{
  "n_layer": 16,
  "d_model": 256,
  "n_head": 4,
  "n_kv_head": 4,
  "head_dim": 64,
  "d_mlp": 1536,
  "vocab_size": 1117,
  "activation": "tanh_gelu",
  "norm": "layernorm",
  "norm_place": "pre",
  "norm_eps": 1e-06,
  "positions": "rope",
  "rope_base": 14600.0,
  "rope_fraction": 0.75,
  "qk_norm": false,
  "attn_scale": 0.125,
  "bias": "none",
  "tie_embeddings": false,
  "parallel_block": true,
  "init": "normal",
  "init_std_qkv": 0.0312,
  "init_std_o": 0.00554,
  "init_std_up": 0.0312,
  "init_std_down": 0.00554,
  "optimizer": "muon_variant",
  "lr": 0.00799,
  "lr_mult_o": 3.0,
  "lr_mult_up": 1.33,
  "beta1": 0.95,
  "lr_head": 0.0116,
  "grad_clip": 1.0,
  "warmup_steps": 200,
  "schedule": "cos",
  "final_lr_fraction": 0.0,
  "batch_tokens": [131072, 262144, 524288],
  "seq_len": 512,
  "doc_mask": true,
  "train_tokens": 1360000000,
  "steps": 4468,
  "dataset": "wikipedia_en"
}
Each number is 128 + 24 x the weight over its row's rms, rounded and kept within 0 to 255. Layers, rows and columns count from 0. Numbers have three digits each. The size before them is the row's rms in percent of the matrix's.

# layer 10 MLP up, 1536x256, rms 0.24, rows 720-774, columns 128-255
103:120112170118101115144159161154117145155144124130146127144131155127114168138127125114106131147143099154120098139120128123133123162099136167139185058108145114137154146118141156163140130141108102173138106080150081132151135101136144108160133104117132150135145101125149087153150131107135152150099126172131091148173095092102120118118100113087114113108161129121192141131146128134109137111130
091:126150135160104120117117141126157120130175128131117106131148165142121142124102221117104101142138091174154093109137140116106153179139095139094124121123157134122108112114172142095172133146100102138128100126116126111145154143111131099105137110089079083144102101127118096099078125117118134148156116114136136111153106146126161106094147114137094112113120140125110123106149132132144092119134
096:141103111151120156076100147142124130132140115115153092096142113088142158139131155086146185143091130105104112147141101126107123106117134134153115156071144136073133160120144137091155077095173111125120141106122125129174109131121184184133152093152179136134130126151103114153107136153130138163114138150130105148119168156108148134147129116122104132087123126120142137103151156119072119099182
101:099116131142114062141128150110132137118102123156171125154119114131114154136085110117132093101118103192105135111148122117104142119178087127134132134135147101145182141155094144116133105127184142097132184119096114143138138104108148131128133124134143118096098146163115149118129132145104122152130157152152111119111085147142105166128115122102183149142156142108102170150136140111096154139106
101:146097157114127162130149125153135161165175123141112085113130145098128171108090138116109141129169120120118102159140118085119108140079138163169131169108141124137094123120113104136102111131115091134147126170121125099188164101125194117117110135150083113125125152136137105143108157116126126134102148161103141165147142111127118110096109131165134092129127124118140126132123140129066118108086
095:129120172145168106159139175153140146138119071097119089115119085168135119120114141092150129115119089134121138145176093112150100114132147137135141103109109121130127129108097138119155131120123119131139140128132158153160127158160108115103133117111079101121147134124125136114135168154132115137139107112104117178108152133139087106124080118113142110165159168109133068093085165118114063145085
098:130089125127162116096131169154146139119159140134144119119132097153117093146078163113151121098090136151135094151110172073116155137132152134134124154138133140156140111078172149133106119156146121120145105094138133185129149135123147133103125129129094169096149104143088143107141115115140121153158116164142069115126146122116140132139156090129126124121129068152092099092134142139161167109127
105:141153159129128145120142154126106134170150118171119114112165125148124118135123087148111149117088110121130132131093157116078150129191114104181123133112147125122135122119161123135128110115121100153104097138100118115163122105124128162126164120110111120118122090119141118131155107159103124120119157109123146110121108089143095101131113124117110126139148157110167120107140134170105109135116
101:130103160142139125142147125077155112135097096163116072124152102091135124125136093097140140118095143164171137143143157162113085122128133099106129102122130087093095140156152105171144140102121146137153125138118123103140092150142108109106116145111090113131160145159123147164108114104076141111122119153124105168142130121131121151095141120113159130120120136138207113124133077125149116080132
094:160136145127130139170131107217129129076132118151162132142148088110111158193113107113127120130160141128121136128119144134114131106148143163124149107098143161140115129163099149115178114172129148153106116082095117127112129134111097095082087174137106142119138137117160121141093123126128100119113142149144149093169089107137109136107129152119089110142112145162142166092074143137157133154160
099:135162128105102123081147068125142158145157124141145153142134124113136091121105116103109141159121136157130127143124114187108137122163148173098151142167113132158113109144114116146121084120087160112129131106046153096141131113110125110126126106139160119075118098165139118135124109178138122154133182122113093155099105184159132143150124117158173100119150117112131126101169100164103143166087
099:105125127141163177143095066144167155132164123137118084065120109154118077127139163159119121127090140136156135122155110108111118140169161138172167095120104143148141083107125168136128100145142098175135105112144113139105094116124171121176150139149146133125173133113166090152125127117090115115153137146108126131148162143125110126079114143116097134110126160164141128114118116112115130134127
104:123148135117109115145096150137108098093113147113120155153187090162129095090164158136139124171121154142111116137125114071134125130111101079114163137147173133165139150146136141125162114128119118097133126115151135134161141104111146157139132101096103145142207166109134113130180151109111136135144070192149155138128136110133164135101109114096137159165141135153126104104148134142114106114109
111:141142136109176149112109134144106129068121087093107090108130123127143131144163125122136159122095084169112116110133128152095189128126128131138074152099117116143141091109117138104123101124118107088135143160127107128112131096159134155148143099129133155109151133096139128131154123178139103107134152095138170122149096094151098139130116127139127110123143093153107160124137113119086122174159
102:112105138131145116072137199114137098135114140144125117130152114164084157143132141107105115145099122144115091113114152148075135154156139091118107101125081150080117146097149149123101088130121113129095127189091089108119148126143143169119096153066140134132132133177126085136094146100183154144117148192125127120120147113115133124136192136142115129156149096082129100139139112172147172131124
098:163151117149173101135155127156136098139145104081154076179146129131104102135098078123106141120125139163104143102107094076124131132114138126144145162135181167104145165133146119079089118168131117130153120099104118096136154180124135137124095143138115110112125117109130129112147148124089140145137115116149126114131143179157122107146114121153153145110154122162168117080139119137136085132121
090:138125094137169089125157099172128126129113169161133129119144111163183145111141145117156098096081111113155176109112127132078121088150123146124085159155123133159113103132096154184100100130155100149065117134120089091094107152109134172119127140122150158119139141169146156074130159117133119147098097123153138124128172121137128137148124121158112137119102107134099097153127163099143188113099
094:157107154145106107137170098156089113102167172129094141114091114180093147085134098110132124113138114116123145092143112109125111139161123147144110132157113140159124151152139166130114098145102113184119132147117098113116112131116082188111101172115146101066118166108129160143162109135111135141128170145091140115117112127137101103069101118171138133146100124123108131153154087130121139144133
097:116128114124149145152100113123121118122112148125148123127138111155118142121128200090143142121119098113146125125135129124096139147108139107132101123146157135136135091163110115122157128161178087107140119118127141123157149099144141145081096093166120081112138140148098105082120161105091158144095148123128168093124144127110166125130082121149138150129128118172113151147179113130124143098079
104:128084099141150184107143138158137118151132119124122123133154100124122114193136124128149148107083099114104158129168146098089124170119101144132074123148094132112133120117053129128135126136123159147102120108122160119093117103124151098107106071153106133107126163117147141123124078133143134105092146142080084105147079124148152167138134122126157128128138137108109155132118124122124147159146
099:151113087086105150119127135149101122125155122177140116093096148141140121131128115093112095154147160149073148149092115110140133130115108161127087122169135149082145136165146084111116132107166164104147109107183099130155162145108131110102135125124129141115138121097154125149152119071124126122129139105159132193120128144111147149101100083162141077134113123126149118155120118109081156122118
105:154142135106119177111116130096135132057114123149128110121098127143152122136119093096151126114142148151123109132158113127153106140122139151115115097119121126105114100131118145133111163090162133155108113118203139128145155132144147102132121168113118132140144139123160102132137114114118143130151119131182138142143060141159127133145115132130112168122148098118127131157063122163118138132095
100:129119152125150103148135134097127148119103130159122113145120142101106112139145122095166108133105101167096167117127164116105112121124191091127117145133136137142106163139134126131078109129133106133165149129088109129086137154162140118149121124137152113120184124100075124133119086111123126131117134144162147072139153124128101121140118142139137085141087136130124117101128167150160168126132
098:115145143164138200097130165079104106115142080124136106110149140142089103154134116103135102130120070164107163179127086092160123117141136153124102108116131154146118150138120150109114154103137189137149150117127113113131118115138132137113144123134124120169145123140128081087135147133113144100137142109090098136099143138126119172092090138168110141081098128095088131124126152094071112102142
096:136088108131143126158125181174166165162136152082138151123115132118129130114134136089121144145137168098109136110142155122083162124157125148144137121103115138090136090131173085134139172106133147126127133135105145112127116107168117126160091150136135139136106116075127101100130154114099116140083135109169123115108086146104146151134134100102144146133162105126157121147126137121101143168135
102:172127150121137216144139127137089154111139155122145149121130121120132138145148117129091103129150118117141084087113179147126093105135102097148130136134156126168147159146086145140127087135102148153121130099150177070094149110167111128137126136102072121183090113102139122124140100132109126132149168153132131132125167101136111145145162109146108168130095122107130137173082127142117105117122
102:090133094170129140098122128108175156131126135129153103096125103120171138132126145108111090095131146055129089146165148123122159146138115145142158121139144131117165088115151109138134116113138096120095131099144174100123143154146138130131132087130094117106107114136143102141133131185136178133107134083131142134119168214124131133151113107130123074150157131142111146143141158133120132099124
096:133160133130118101118132111133125087124088107143158124128072130097082119137107129130078109121116162149129128182158133161153153147133102139151166162097116100119135121128110097148122127157115136166161147145131110149072143160116121114128111108121117142127113099177110166136165142106126127196149140164129131162106127110121160156144141089130150157172154124132101138108152122127128127127118
099:156112124115178159107159121139160111140112140135135107132111145121147171135107155117138096153136137134160108151166132099120130100111097111151105143149157096131116139133133150102072150168129119123140102071148140106148115141136141183128131091071118133083119157123094166110125176142135079104130137157085113160135149151150153140124145089154108089121194114123127140134173174103113111139108
103:109122101140140125134153149104168168104123128147150111109159097117148136118116128106090152107144141100151146136157119168109135132123101125122105140117105123151154097146125165130124110118148112111114132089133171170124131142103103156144111155067107169163146142107094118120164131099187180142139153096137115146133101112186129084140134136142166178101113130138123097107134123159139123154101
100:129138151165136090163116137163140104152133182121179139153102132138144144128115160067145140075120134116119098153134126103105152160133120104124088154161058124103141110126082138151100123136144119179107126126170135132149120114122169131148088129109116118107120147096155088111113153134114124132105121130101098118067125158119127160084173161127156144129123189116140124117142111124138090123125
100:134133139136178119133098122136129111135148128128124108135144079131136120137164129128066117169104117121136062125050133184098151149123101112133108141139137128110119084147108113107179122123146116144168089147109153102107136124092139142101151123147140154122135109090127095116138176120104124116161120161103148133129109132137135142110130148177137132119123130118109090140101178123143161125115
111:119129136131158124122201155188145127115132143103139145128153168159106138095127127118104130117144134129128163141136098143128098142116144138162159147145186140100172109127116143144124131131134137126134136144151152098144146114122122131130154141141155131106115088099131124120120131090115109075155118127061118082107142160114138154117116140118143107122095118088096139141157117112117128153119
103:162099106107128148124114113145153154116131114172129069181069091139119120145156098159151116159158121148105115129157141142099149148129133117118142157139154161161123068147149134128133125161144155143116155087149123145157128133084097130181148135110081126125114124087104162113130106152128120143153148139137120136098114124097169138178149127129112125139114157129154090156078126112150122166116
096:139123155120114101138110150133140141119125145137139104121147093155145143154116101137129130082142128153122120078178133112135134144128097125101146142149134115112141083105138148147153104143129114127136112101126085075100155116116172140135104092154150093152106130146113164122139140130155149124104143143086138105116125104117128148136149156077131109131092139131114130161131112134159143132111
101:158148121119079103132124096115135130132098174097146138116081131088134113083072151096114106168142150104125184146103124093116096124143121139156123160124120145157133109113095119152108118091119166118169120121148127127142134135133151136135166134063144140095120121108163088125119104172139116140139135142083124118120109153133133108116122135139092119108114158110129142119138137164143152122115
106:147120099131159082155146128152147148147139150089121153133161101149132135171129138131128128127099139121121132165107147166113156138134128132079189151153117120192130106146117112128119178121099124126127122146103127125126122133053166154098139112094124144132128099087139136133151154128145115151148127145164130147117133107091136147133158098125112113108110120135122095159116115146105156132123
105:121134131125107153117179127141162150133124126120171118110125110127185132146129126119118087138074156150121100148108119124117167180112148109140148147142123159092133111117128119161188108141101107089147162113124131147134130110113103111168135154109111142079158106123116125103096118140124122141128129097116162143109123156118122159089110150090087093133135103101119118125110104079121105110094
106:137130158131164149138143151117147105147113141134194103111115148123118125144082151125096133150114098148149060169118084104102108130119161127157138124132115162076151098066134114166122141097095135128130108126127119109112128133139142116151115140110101106127090156100169169130131137159120099155166157135124111150133147083125097136142177076105094167135122157095125096131125142132132124127134
102:133128160142161132085121131134129120123135133095099125109110130122146115129105119154134140079129134113123149113140119151129175115133120162142102121118129140118138121122143155119092180132170130121172103128128103132126130119137105162140101116185140149122105134101131141084138109071130103121094118164145123099105108127121124106143104158134153144101106092103121116155123130164108155130160
092:097125155133151112090115131123149151108087119140110112167126118102098126173106167088148103155126151136130121157149148085113132126152125102119132141110119162132120135138112138122123139133100136141130106171123162093114151141140176145167128115178167121095209092115150085121098073135130140109124130091142137173107139125166139158119109128115095107139130124138145120132126133138114139139133
101:065074154147141142124134088128157144114114136157122156150122153117112155104133125150157088149115149127118184142139127123101126077164117119123141139128136118153120119156161140177125128114133091098164161100101147087111136139137156146064125139100155097154113133125093122147150090096138128116132146147122119099091141100135147142136107130152145125148140114127139198152128130145114129165093
090:129140172157128125089186160129165148135128140116115087102132143071104130087154111166067136133099145111146120171126099113161093138171088112154122127127145100115112098084123115132111089130122125127086118142157128172162134121156156107121127114140139114088112129176126103125114120159133145092114117150115114109156127092121112170096107102131085101108144141159140094155132137131136154151146
105:142101128154134112112126143113107138097125107152125123131111089116146136163122125153126141112140105117147144161116128158088122100105122127141112094101072091140120083140111194157167116119117146166144140124129081132136149118131137174107181120137080166132087132178121082115122105122135120102107121132125126134136111104130115117123100127155101122145095139119110153126109108138126099165123
089:119144116158138116131140129145119085166114119179124098142165113181117108145127157125148126099101130107129092131104128127114121129112124140129120163139122160120159155126127120118096158156099129158117100114122106132127130074174175169119095120152088087114147107114119117134148123130078149144155125163130097122096142145152130118155107121095147144135116116108169152082125200124110100122144
094:128130094185156126121110067101150114185147147102108167112154124118127148153135130141126184128166121101136115105119158105081163138128149122135144111105129128134146112111123156135187150160122195133158130112136136148138152151119128117104107113114091143150092125120137163080107117100103119119133123127171157127115065126104137149164088102135134122142137125131128127105127155091136121127124
095:123130106083153128109115132133107154139121126136159135125141076142092139137117111120115155068127129130121145117174119152146108106103115173127117140136125094150143140169142131121087123131096079149130110154126104174136118133155137111137130187138149128125145112137152108133094119103127130139158140122124125123157114114147143050119138117160108109179118127123075133088175097095159154084139
102:122119119096134117106145162072150091151134135164108108119140092153072157133149157129149153100133109139106119103134092136129133139161098100120128121152135146096124124163123168143148155162164093092119142145137108130116081155140124123154107159100152119139130121145147128163116105128183173131140107149144117139140137078131154136131141120123132159089151133112137132118157178116151114159122
091:162076127092108100097113144154155150125129169186085123134102097140166105151108139090091102108116135122095128142122105144100108147126116111147111164109150113123123151138135149115118152171129103130133122164100095122152161141123123134121137138144159136141119117139160116128100122116114110119109101123132136129127120141157108122127182113111137111130134152179162113169105133136078180107128
099:136131131120108143146093083116148144101115091126167139121164110139094128113137119166093140139104178122141090176094133111131085126117151149153143128151115161108154118124177058109138151158139125110108151123168133107089124116137175111151160177087121172097129132181155146109137159131123144107139111145147129142124123132111134110113180153097079102105130072069167127134133113125159115185126
101:154075150163132119108119121146110176127190136121140102137132142074124129115094090171118116137117125093112103114147169094114139130129130154120088184125137109114117092095128138129184109131105139108122127153159127132132123150100138165123128162141135068154138083084115145115097154132086111130129116134131143106200177161114150100139112115126125166138127093138108115133145138138108130128098
096:139152165124131147085132137124142131158126115121143121092126093104140140135149116134114100156105146094135108112115129146096154084131165145169122123138138140153122118149133130167118109137088144088132146120124141127128112118139098111132112166123097109094150111109178126109128118127103130133139108114161148118119138109173157133125148127147131132143095116109145093160132156130182115198120
105:162145156143104118126167138132144138096172091140116108135126114148148083126130122134116120106099148114139112122132155195111093131163099136128137105172124154135119169130129132129150082148093124135120123095142150139116162132091129107157126095149056111117133131103126110098108126165141102117151144137104108163133127143129126145138106144163136123099092133116130151138118158109097114163105
092:132142140138185166112158116121132128124169088147115111144101127147148116110127074138159142126112124069133090142122122130111176114142145095189178145119144135130118134171145153122164109104127134123138114128089127166141074132141106117104105109127092119192135098124129145178135139125055167129107146127071103101099088112127154134174097126134102128096110126163155153111148142089143130121114
103:148108117122105155113136139148108149167090136088093073162106114178076160099144134118101140168131131153101106130104153103166091117163129148123117156138097117142148113131143099113122116146157122098138112101137156100118122173103151134125128145148130118100138142151105163122096132089119106180116110131115137137106160102103139135111142140148139138109160121130133107151123123125107154136138
# layer 10 MLP down (transposed), 1536x256, rms 0.0814, rows 720-773, columns 128-255
105:143174173173130122161147116086090098165120108128154114117128118177125141159125174194090075160130118110124162102152145112100131136055112082124112153122087144157157132154146096128159096087147091112121149147115167121112132124168120156153127170159119108120113172130149151112107092117106099141121138151152130093127156135148133143130130107157148125090134117114092116140121123157131137129120
095:096113136157133126117160119164112143127120138115107195141143121139122116096149121092116145140114110084083096127139146158123128140079143124130136139128130132150144126131144164107121128120144139115099078188068102083118134118134146114134167138135136125133044141119172165105103132155120101158128125148100107140124122144095109132148146114118112133179117130131142136162133112111111108056173
093:131143130166125096138140154136149122124144148171153145137122117071110095145135085141116058129128149155140074094104136133152156113157131123128131092173145135155111123128122144147124168127095120124103156174108113119117149150130109119127098139119104121172120167097161150125148131243127129145098077167116099126094130140115116068145135123133131088134147101125089110106123126133157162157087
098:164112146111107164141126110138145125118132134141103132145146139136100186110126125134187110124139154162106127128123102133152149103103140162133141152134082111093110097088168172105147128142070108155136096122192132116124121124134130152116108130145127136104128134112157157111094149175127109086127082118093169144124160132107117119146120140117107094127114114136176135129102119122165126119155
100:165095083134144141137146149154142122094107101156135143103097086148141123121187114127165149174113147143138112124132125165149156100129155076116109086160154104125109126150120162092137141114102155153085140120145143105090187170114125169140134097120137131114148140062126100109127146112104121082122141130147127105105112149128144159136138185121144139085101096157137105113119117144114140095109
093:128123124132092105147149109143144144115114172140114132116142141055121111106120118149084112110147125126151125102111162121078130162135162123146123117119137137122123108147156125152160128136127102108086098100116124128158134077089130136077123090156139125145102128105165128153127145114150101118112145162114125124129149186117138151153122101099159080076157084127119125112125092141111168115185
099:151156129132080171135103107108130125130138110096134143143118110135167133114151161127121121135165151107115087150153126152100133150168097099139100126156126130116140104111091113150155127123148152129076154160110110095165134092144143144162122120205165125121131116107141125074154105221163138162132109141135132144154109150127103101135119148086115126130138146155119148092150106141168061134138
097:120157149156145056132154134127117147099148114126111116147097128163078115134072133130122123138178137165104111100176114162169163118110095110127131105127114120120140120143117123089116161117106103153122112139143139144124129092110121159106120103125153095130126112111098136134121148145092153153145120130131156106122142183124121143081140135127126143143122165155082146107150126133147123120094
103:069137104110117169140125134165112102118173177108146171145122150157137149159081104119095122131128120105104117146101094098133167118120148142150156137151133144176114110083078115118113128121165102106106084136150134155136093137172170125129181145139147136132131105124129120164108165163148106185137157114147113080120119136160130089148102116167160119139106140086129094169105108131116128149111
097:166104127129108093141103154166128125073109142143098132136156125114128145145169136142106070100127096125133098132136122123168169103169132116114134100145143122127115087117154128157139114118121083112115167135126087140102113164082133122110082120106161158098130137137139110127106087139157053139122146158113113112138165144111129113144094121122149137121075163143149161099116122134101128111124
101:113161161125059123144125180115105112132141142131121140136121117127183144119164177130119104108138116119108122144154129115119135151109107123125088112139113107138138095102086119115113123100125128187124162124150145113145127162121120084123080150166142111143079113104153141104144137149108141133087080094129156139122087095143142122143148132098120147156118137127127099135094142134167155135171
096:137147139148108128132155153129109118140111128131135160132107197112119123123149107122147159140167135188114099141098148102130128078078118125130064142137137134121112161132151116118117153127138159102135146168114123128139164128155134083132118114048095141124138128164108131117090098081144172113103145124133126112147108107133133141166192130147131134112093141120127099121145105144144105096125
101:146125141127133135130164200123162139161141072115156107115072114129122125130111076134132097098126134099129132160104161147140125133107154143152130117115146136120143141153125160136120139102116103128142108150090121149148133181102117094112125137151162105128121158129116154142135134199134096107122148071144087131123096159152130104112086130141134144100125132161152089096141178117140184139102
110:123095139149095117183115104113126170171157139118141125166150121133123153142089147183130152059123116150108111161122116104150135116122104115138164131126112135178085120119144117111123115150095101151156131091136142119119098146101146102156134141115141135121115106169111114116149129138078120144124145131135129098123138152094125135138171126116093132144107081084166090164140087090176102107119
095:119132115162113129124181137109148184122146116142121097116121137111119121096126117077155133077146132115168152135154096121115124088139132126125141158150162119121152096118111157115116141050144138121165133110145124112134147130128121179158174142162165115151088113094120112114152113113120097075164117094139107127124142122117115174099132092076150104097141117150123136142128164123119129110125
094:129127081157131189139116126122176137136092142164149152148122112115146115148099153122168127139147076158101109139135140170140120118122088152144155091097127076136113109112184152081158152121125129133141140123104130099109087108145087137106175143096129105133076118124146117120124134118156078102152157071135127140104142110128137126165130112126090102148082134131142123122123156136119137173099
091:156116160130162124096119114092163125107152157121145165110128124157141136139124151104108133143109158099111125107111108143140139130145155104098128136118153110150153181096151090140114141114117110198120127109129133103127153139123092136083110128106105125165122137133126149127112152126149130077145080150097172162121137155123108150117139133105123110136182106135182093123150089082126105086184
101:144125131119126151115143115142130097111103175109119121133142127132163162116184131135118174131142131121128119146118176124106088155137096113123136087153115166134111146172121140123132145121106132159099086157105109114133084095100121152103137159123149142138135104160137117125118130113155106172123150121067103103129147150142153092155150132131180103145145107105183128130112113117181150126158
098:101152133145139119125137168117125148142145124111114141163110124152142146139142118121146135159137135101127164149134153092142136135098113144128095119138085143134112150159129110111103109145148137125130108123142093133152110178152104101138140129183136128146147142145162150110149126214094137105138151081079110120129106107087131152124120171154106101136103099092170132126133107148148122111093
104:137104130118112139106127136124147173099125137141129127122114124128164212152138091150125122110111106125123127119138132083152132146104130158122163134133134126112134107113111128139135089123082119137143128139082096133110167111124109172116094177149178058120131152125090125122122132110146119091115137127141121129081144147132091096115133158130121149150098138089111116116102134139087138106106
097:171137122126114094100100106189167112108126075117136105174157137122113073104119095110110177150107157122129078128098079125138148117134114111149135118120123130167142112127122111104145152101104105127117129064125094128171120150139156142123117118132116131146110139135054113137068097109139165097121136156105121108139157102163107155148146134163122153132116139146115133138111164145146140120115
106:126146153147103101157063152112120123120103147095089096165147128146131172104154133139145107144119091141121129078118129137161119150120132167148145103139137100072090107131103071119095100082172090166157137144150125138119139113183140152141107105157101110113132128128121158147132124161159126122142150115133156139103078126128122129115146104116096148136128153141108157107104082136121148145143
094:137115139139133164145090137126093147128131114098138120132125134171125122129113141127128140113140156156151104189150112130129112101153109158140136114147129130104119131116113158137213129122094113150129141144132102113145108133143150136112113133085106130108063106122173133133159126086147146136127146147110117150153108173117083133098138093192171154119094114139142142211120099126091134132148
097:114144145143152127122122138132112144127132170095153140111103160132139136140135138181127176164150136087167119116108099108119142097116109142124153120089149141119082102112124095125120142140152084122130127182116146109098157152132144107067128132166095093077141122109123137092164201090110106142085133131165117117142102104164139121121145112127118144085120128152083152091118101140106120133134
101:114120134118141109122144150148160117129125120158091103099152143112150152118134139153141114142111137111119122149136081121191089153134111132157161096121134113136133152167100127119164091118146090134112142129166118118176146108118161111104144081110108159132136115135161110108158131067121146127132133165159110109138162116171085136141100116172122114124149153110109120164150119128096110118123
106:117152124076126139144100157090130120104118106099167109102152138169143161151148140157101167126150118116145121080131157096175085155113103154123130147132087116128134138122170138168145135170101096145130118141153108154143147130097108119078102127105092075136166165149121118159107124130087125129128161139135148144125123134135152111164136079138107110107130096133140160131130121120098116133093
108:180077135116151136162158158139111141136133152119124099126106114102114119136131173148119139112167116118050120161130129123131105115173107166131151126167113111132148139139126148122102102108172109110142130138157109138122145129081129105130090144135136130148139139145107138126122185248088140097121143117123109077118114118142139084133076129113133155113125122120145124166144141106121123172150
096:117091120141126144145115141157101115102178128087141153156145134138120120127145131090141113088124109148142127116065116125101084162115121130139080116124127125132112124135135136121170116127090137104150100122144132133186150114152086146145145117077109109110122189115127095118126140136145171129094173115143128124117132130153133117145121158107097133142092139122176095122094112109169152128111
104:113115101146135114158145106107122155078147057106101122181124128152136142119079137130156091165107086118142127178147189136130126107115137140127127120148126093103129102130110161137127144144123127120094105129117108120120087124090097125142132112121143100100135146101137111121167135093133111151151107153146131106110113125122109135119136128108093131162131187167200154115101143147119143157112
095:152122117111132149132154096144137118113108150137098103126138095075120090183140108124122078138123143125114140143132155156134120148172145148136160091147128191096132114125157145144153128140121150146152109124125100126097084088091136157077114128144155131159114102138142130167129083097103125134135099098101137103139145148129121133144107071147097130141126088135086145160098157131106126155140
097:111123136088106181093127075104149170116136070146146132115108141174073120140150099136121126147202126102129134123127087123158135147173123139136149168100133178111143147117126145113173092084159119140120084084140160115123124151101098169153154125132127160156135104139136136088135133154124066144148061102140109145131154110143116089156106119089068111121127088119128116101130148115139124129119
096:139077113153130153136179132149111115141127146164124124111143128104137120110124125119089144132107140121155123074126077118147134106131125142113157117147115116105140143148136151133193139103116126112117157134104101169164173138138139155113145146109138112104144114149091133124117133104155144142097124179137132165094173164137113119118174126091149096143142127149077110087119108118141148134136
109:115134108151104122120131103156084153118154121138107103101135095072149146122174080108133144104147129193126133113111135129150104103151172096115134138143109135151102132102176113098146115163115121108112157130111107116131163130164163117097097119120125112113149186139144148146125164080112133136079112102182149134167101166123095133126145153122125132128177142149139128087104160140135173124069
102:134156178163109153153086141147128142110091130116101148087123108124138136122100155145149160111134133139171159170144083137131130146146111144125141157150138095153143115134113113148123116127142123095164116122103109153144150072144103105123144112103114110130117092136108132146119115122142147153124125108107156116116115137088105126097133153101141123091124131114098120181119101109133139109146
099:160159103145152128138123158142123138117131097137116092071131143118127140119138122125128099098120193153095150114150164116091105098078147113159104128125140149118110143079131127127175161139134159127129121161076138109144125095107089131114093187169067125115139129096161124127100136133165143093167117160136149133111134098179142143123102166148100113139136126111141121103119101128154135113132
097:099118111125143108126150172133091135082167078128163126098143133098126161155175131133069121121115088107163094086180151139111110122125100125134112142159091151128160092193140098141150127158112079158164093131114163150129095139134101108145130109123094106122130149158098134143123097131170113132182138142114113135156098130160119149112140156150120142154144106116091116164119089105114145129144
103:131122141125098121120110126134091116149131149086098121146150118121152094151137115138084118153122100128121108091157140109140134124134107123133127130105116107148150192128133105136092143092126147107107135096075144121177152132076167106163136054128114126107120089131121134139116182109120126082150124134118161114153126104147145167141129141178153123130160123098138137118110127145116137059140
102:135133140092125109115109139101088131155088136115097107128168148105100100085136104118145138187154128109118169110164121130129144100156089152129110124113119173110130157067153129126101110123176163130128149110151112133171082181143111140123123089139137116147125109174116128131120152082129150115137082119122096119128102167185154092151116116170127111129125154115144143154140169115120120108120
104:120082107110103149143138103112142160127128115087101146097093160068158132108162101137099112095108121129090157126147124123196155144182105125122120084160122121161116153147124143110161123125123144131128169153088118131165158092103154147147138146125143148132107156117148125097144089086152131128126113137093109105130127162133148113097104150123159131144116103155069140151090121106118172107126
112:080113153098116099149121138123135134134156113142156134128141143127131155120124139110124116148122109157122097120133117146109095177092114108083111132159125127119149152139099118122200096148127092149095166142113184113187143127098156065164159137130158132148160115171110144121128099092130132150160131122121148123145167142118109096101129113165091127146120149133150109127130122116162106106119
090:129078135096161129137142142114119132143167127113153152122091144158152136115149145109101169125149124158152129094195117116150129098110117120114112161114083116119142146157132114112119137139128153145083182125133069179111122097124068077085151127169152142129079168139108130137126145138138103125123110093103165150100146154133128177116134106157140144081110143109136148133131158119151125104160
096:162157155131120145152136136126134115132129145128141127138136115107166089125107121126085140107140103121109147154129148123165079166170119109148133113160148159087147122175137098115122105111088169106139075140156123166130154112125106144149086153092125145093121130159125122119135161123107165124121177150109116141141108136131107147123121155141127129115088101130090101147120178145118145087167
095:109072094153113087066156089167140114135144121130123174158120152161121094135158148132123117110151153131144109104124121096087129169056120112078120108087142125148097090129089103145127129141102132118111109140092151133166093111139106113145150128116142182117119087084122153144148096136128107146132126118189162146100105141128141127152109111132129126118127131129113169119121104113129114107143
102:128158112144139142079128112153118175103135107101112143122140154062125129086138103113127139092144145142095106111131118093164138128117094125102138138139101146108142146147128129170131156141116112095068158119140150120131111097103157095083086101092123159119174165139124092128102152104121129125175160104107140116072117173117116139208119106109181137099101093135124109151140129179123132158131
087:095127146159154147192150128082147122114140177109124106098101133119137110153114113139124125126148121142056115093139145088122124155140125131132171137103165102137125095101113126176163110166132128140186131165145178096116160123109097136122101113126111166153144156126109145099091084149150124129141105086098119130088054141064109093158141140095090111176094189142160131116139134130155100185130
092:098127113149126175137156106148156086091154133135175129113186136115128126173203124137141103174129151118123092131124108098097095177128171145114121162158123065155151132122133136137067118130087094108130153157102126158143141137113119122130107105112111125135134115124121098149185135177089156152094081119159118097163126146082098126101142102101147129073124112139137098120103123149110126148152
093:095139136106156163102122138162188111137143065123132141117139165144150127110148139109129139172103098125116122128108120130131154151143165116132147072129121148138151107071132146147089163090060117139140115123131110104116184126084132135105102132143125118109106126126177121140110100173170143136112146128156130123103179168103093126116114117168154156108163157146116122134114118140129110119066
103:111124134119159113117075176172133133121162101090158128166110186125116140138114117140161110109129123136166169101111143159077108071109154125151109072120129157122183144119101136134119127122149113155115116070117102117089128161107127125131082071153115134164105165127114125116126142171146110155140111095130122150126105137132158098115100127123159139122135132146123130143123110125084109106149
095:083083103168149107119098098147087159127128107123150138123122122132112141150132132141140082174150127143128122148157129102102112114121122144161153125082136160165165112130182140105135112129109104151136093131105108134110134129102125175133171117166095106154148110113121150105126146166128129128110152150149125071138105141140131145107145169132148071194103111110122123099105164107155092143082
101:111136145151130102119115131115133095099141118102134105154102074114100142123137099176103082119155173118135113146096149167101116129096120123132143153159127169089111139116095075140127141178107100101136133148093119104156141095116147099131145129091159107084130086103123141119111132150146141099111132102110146132088139184131126153146176129137139144113154126125093163138111119136135138105133
100:093154095131118119131137163133124091127133139164119105114122098087087160104132153139116149128084150147125122086112166159125138127108107153083185125132097140134124071140166129110093148116167154149137148149098171110142136112096123132161141124136145152114165170128137098095115112131134159108118140142139110135104121120114186094135134146106143143154128129159131137132117160123122158100115
098:133110161127120129105112111175125119117136126140112142166115135082073091133132151106148070125098111081121108121141165167143162117091130165127154147104117160126128131144128134164132124117132129105091164115124126133153096129147124134134117125094142136129130117093138132173109115102119133129125135128118160137129140124092164099137113132132156121114139128111140094123177162165119095122107
102:140135139059129093137116126119139098104112113143156173119112141131111127127106157110112122132131163081126102147129117129182144104162119140133107099122140156163144150076097112123124091087131182128152170090097100135142151174116155106126113144105145138125091091185106100101140118177165093130121123138128139152108104120103113118122102114129135150135141158117104105148124137131159136132131
091:105158119141090131145173103109164137148101149123122135115151146113134111144143150130175081121156107130120142129147158144097094153140157123098131114060087148058092111098093111127154116158136113150156145145145153120116150154167129117127106136137152122113137107128147150091122127143164138087091124105140126138151162122129099152054130129141096129144132151128131104142174099157135127141140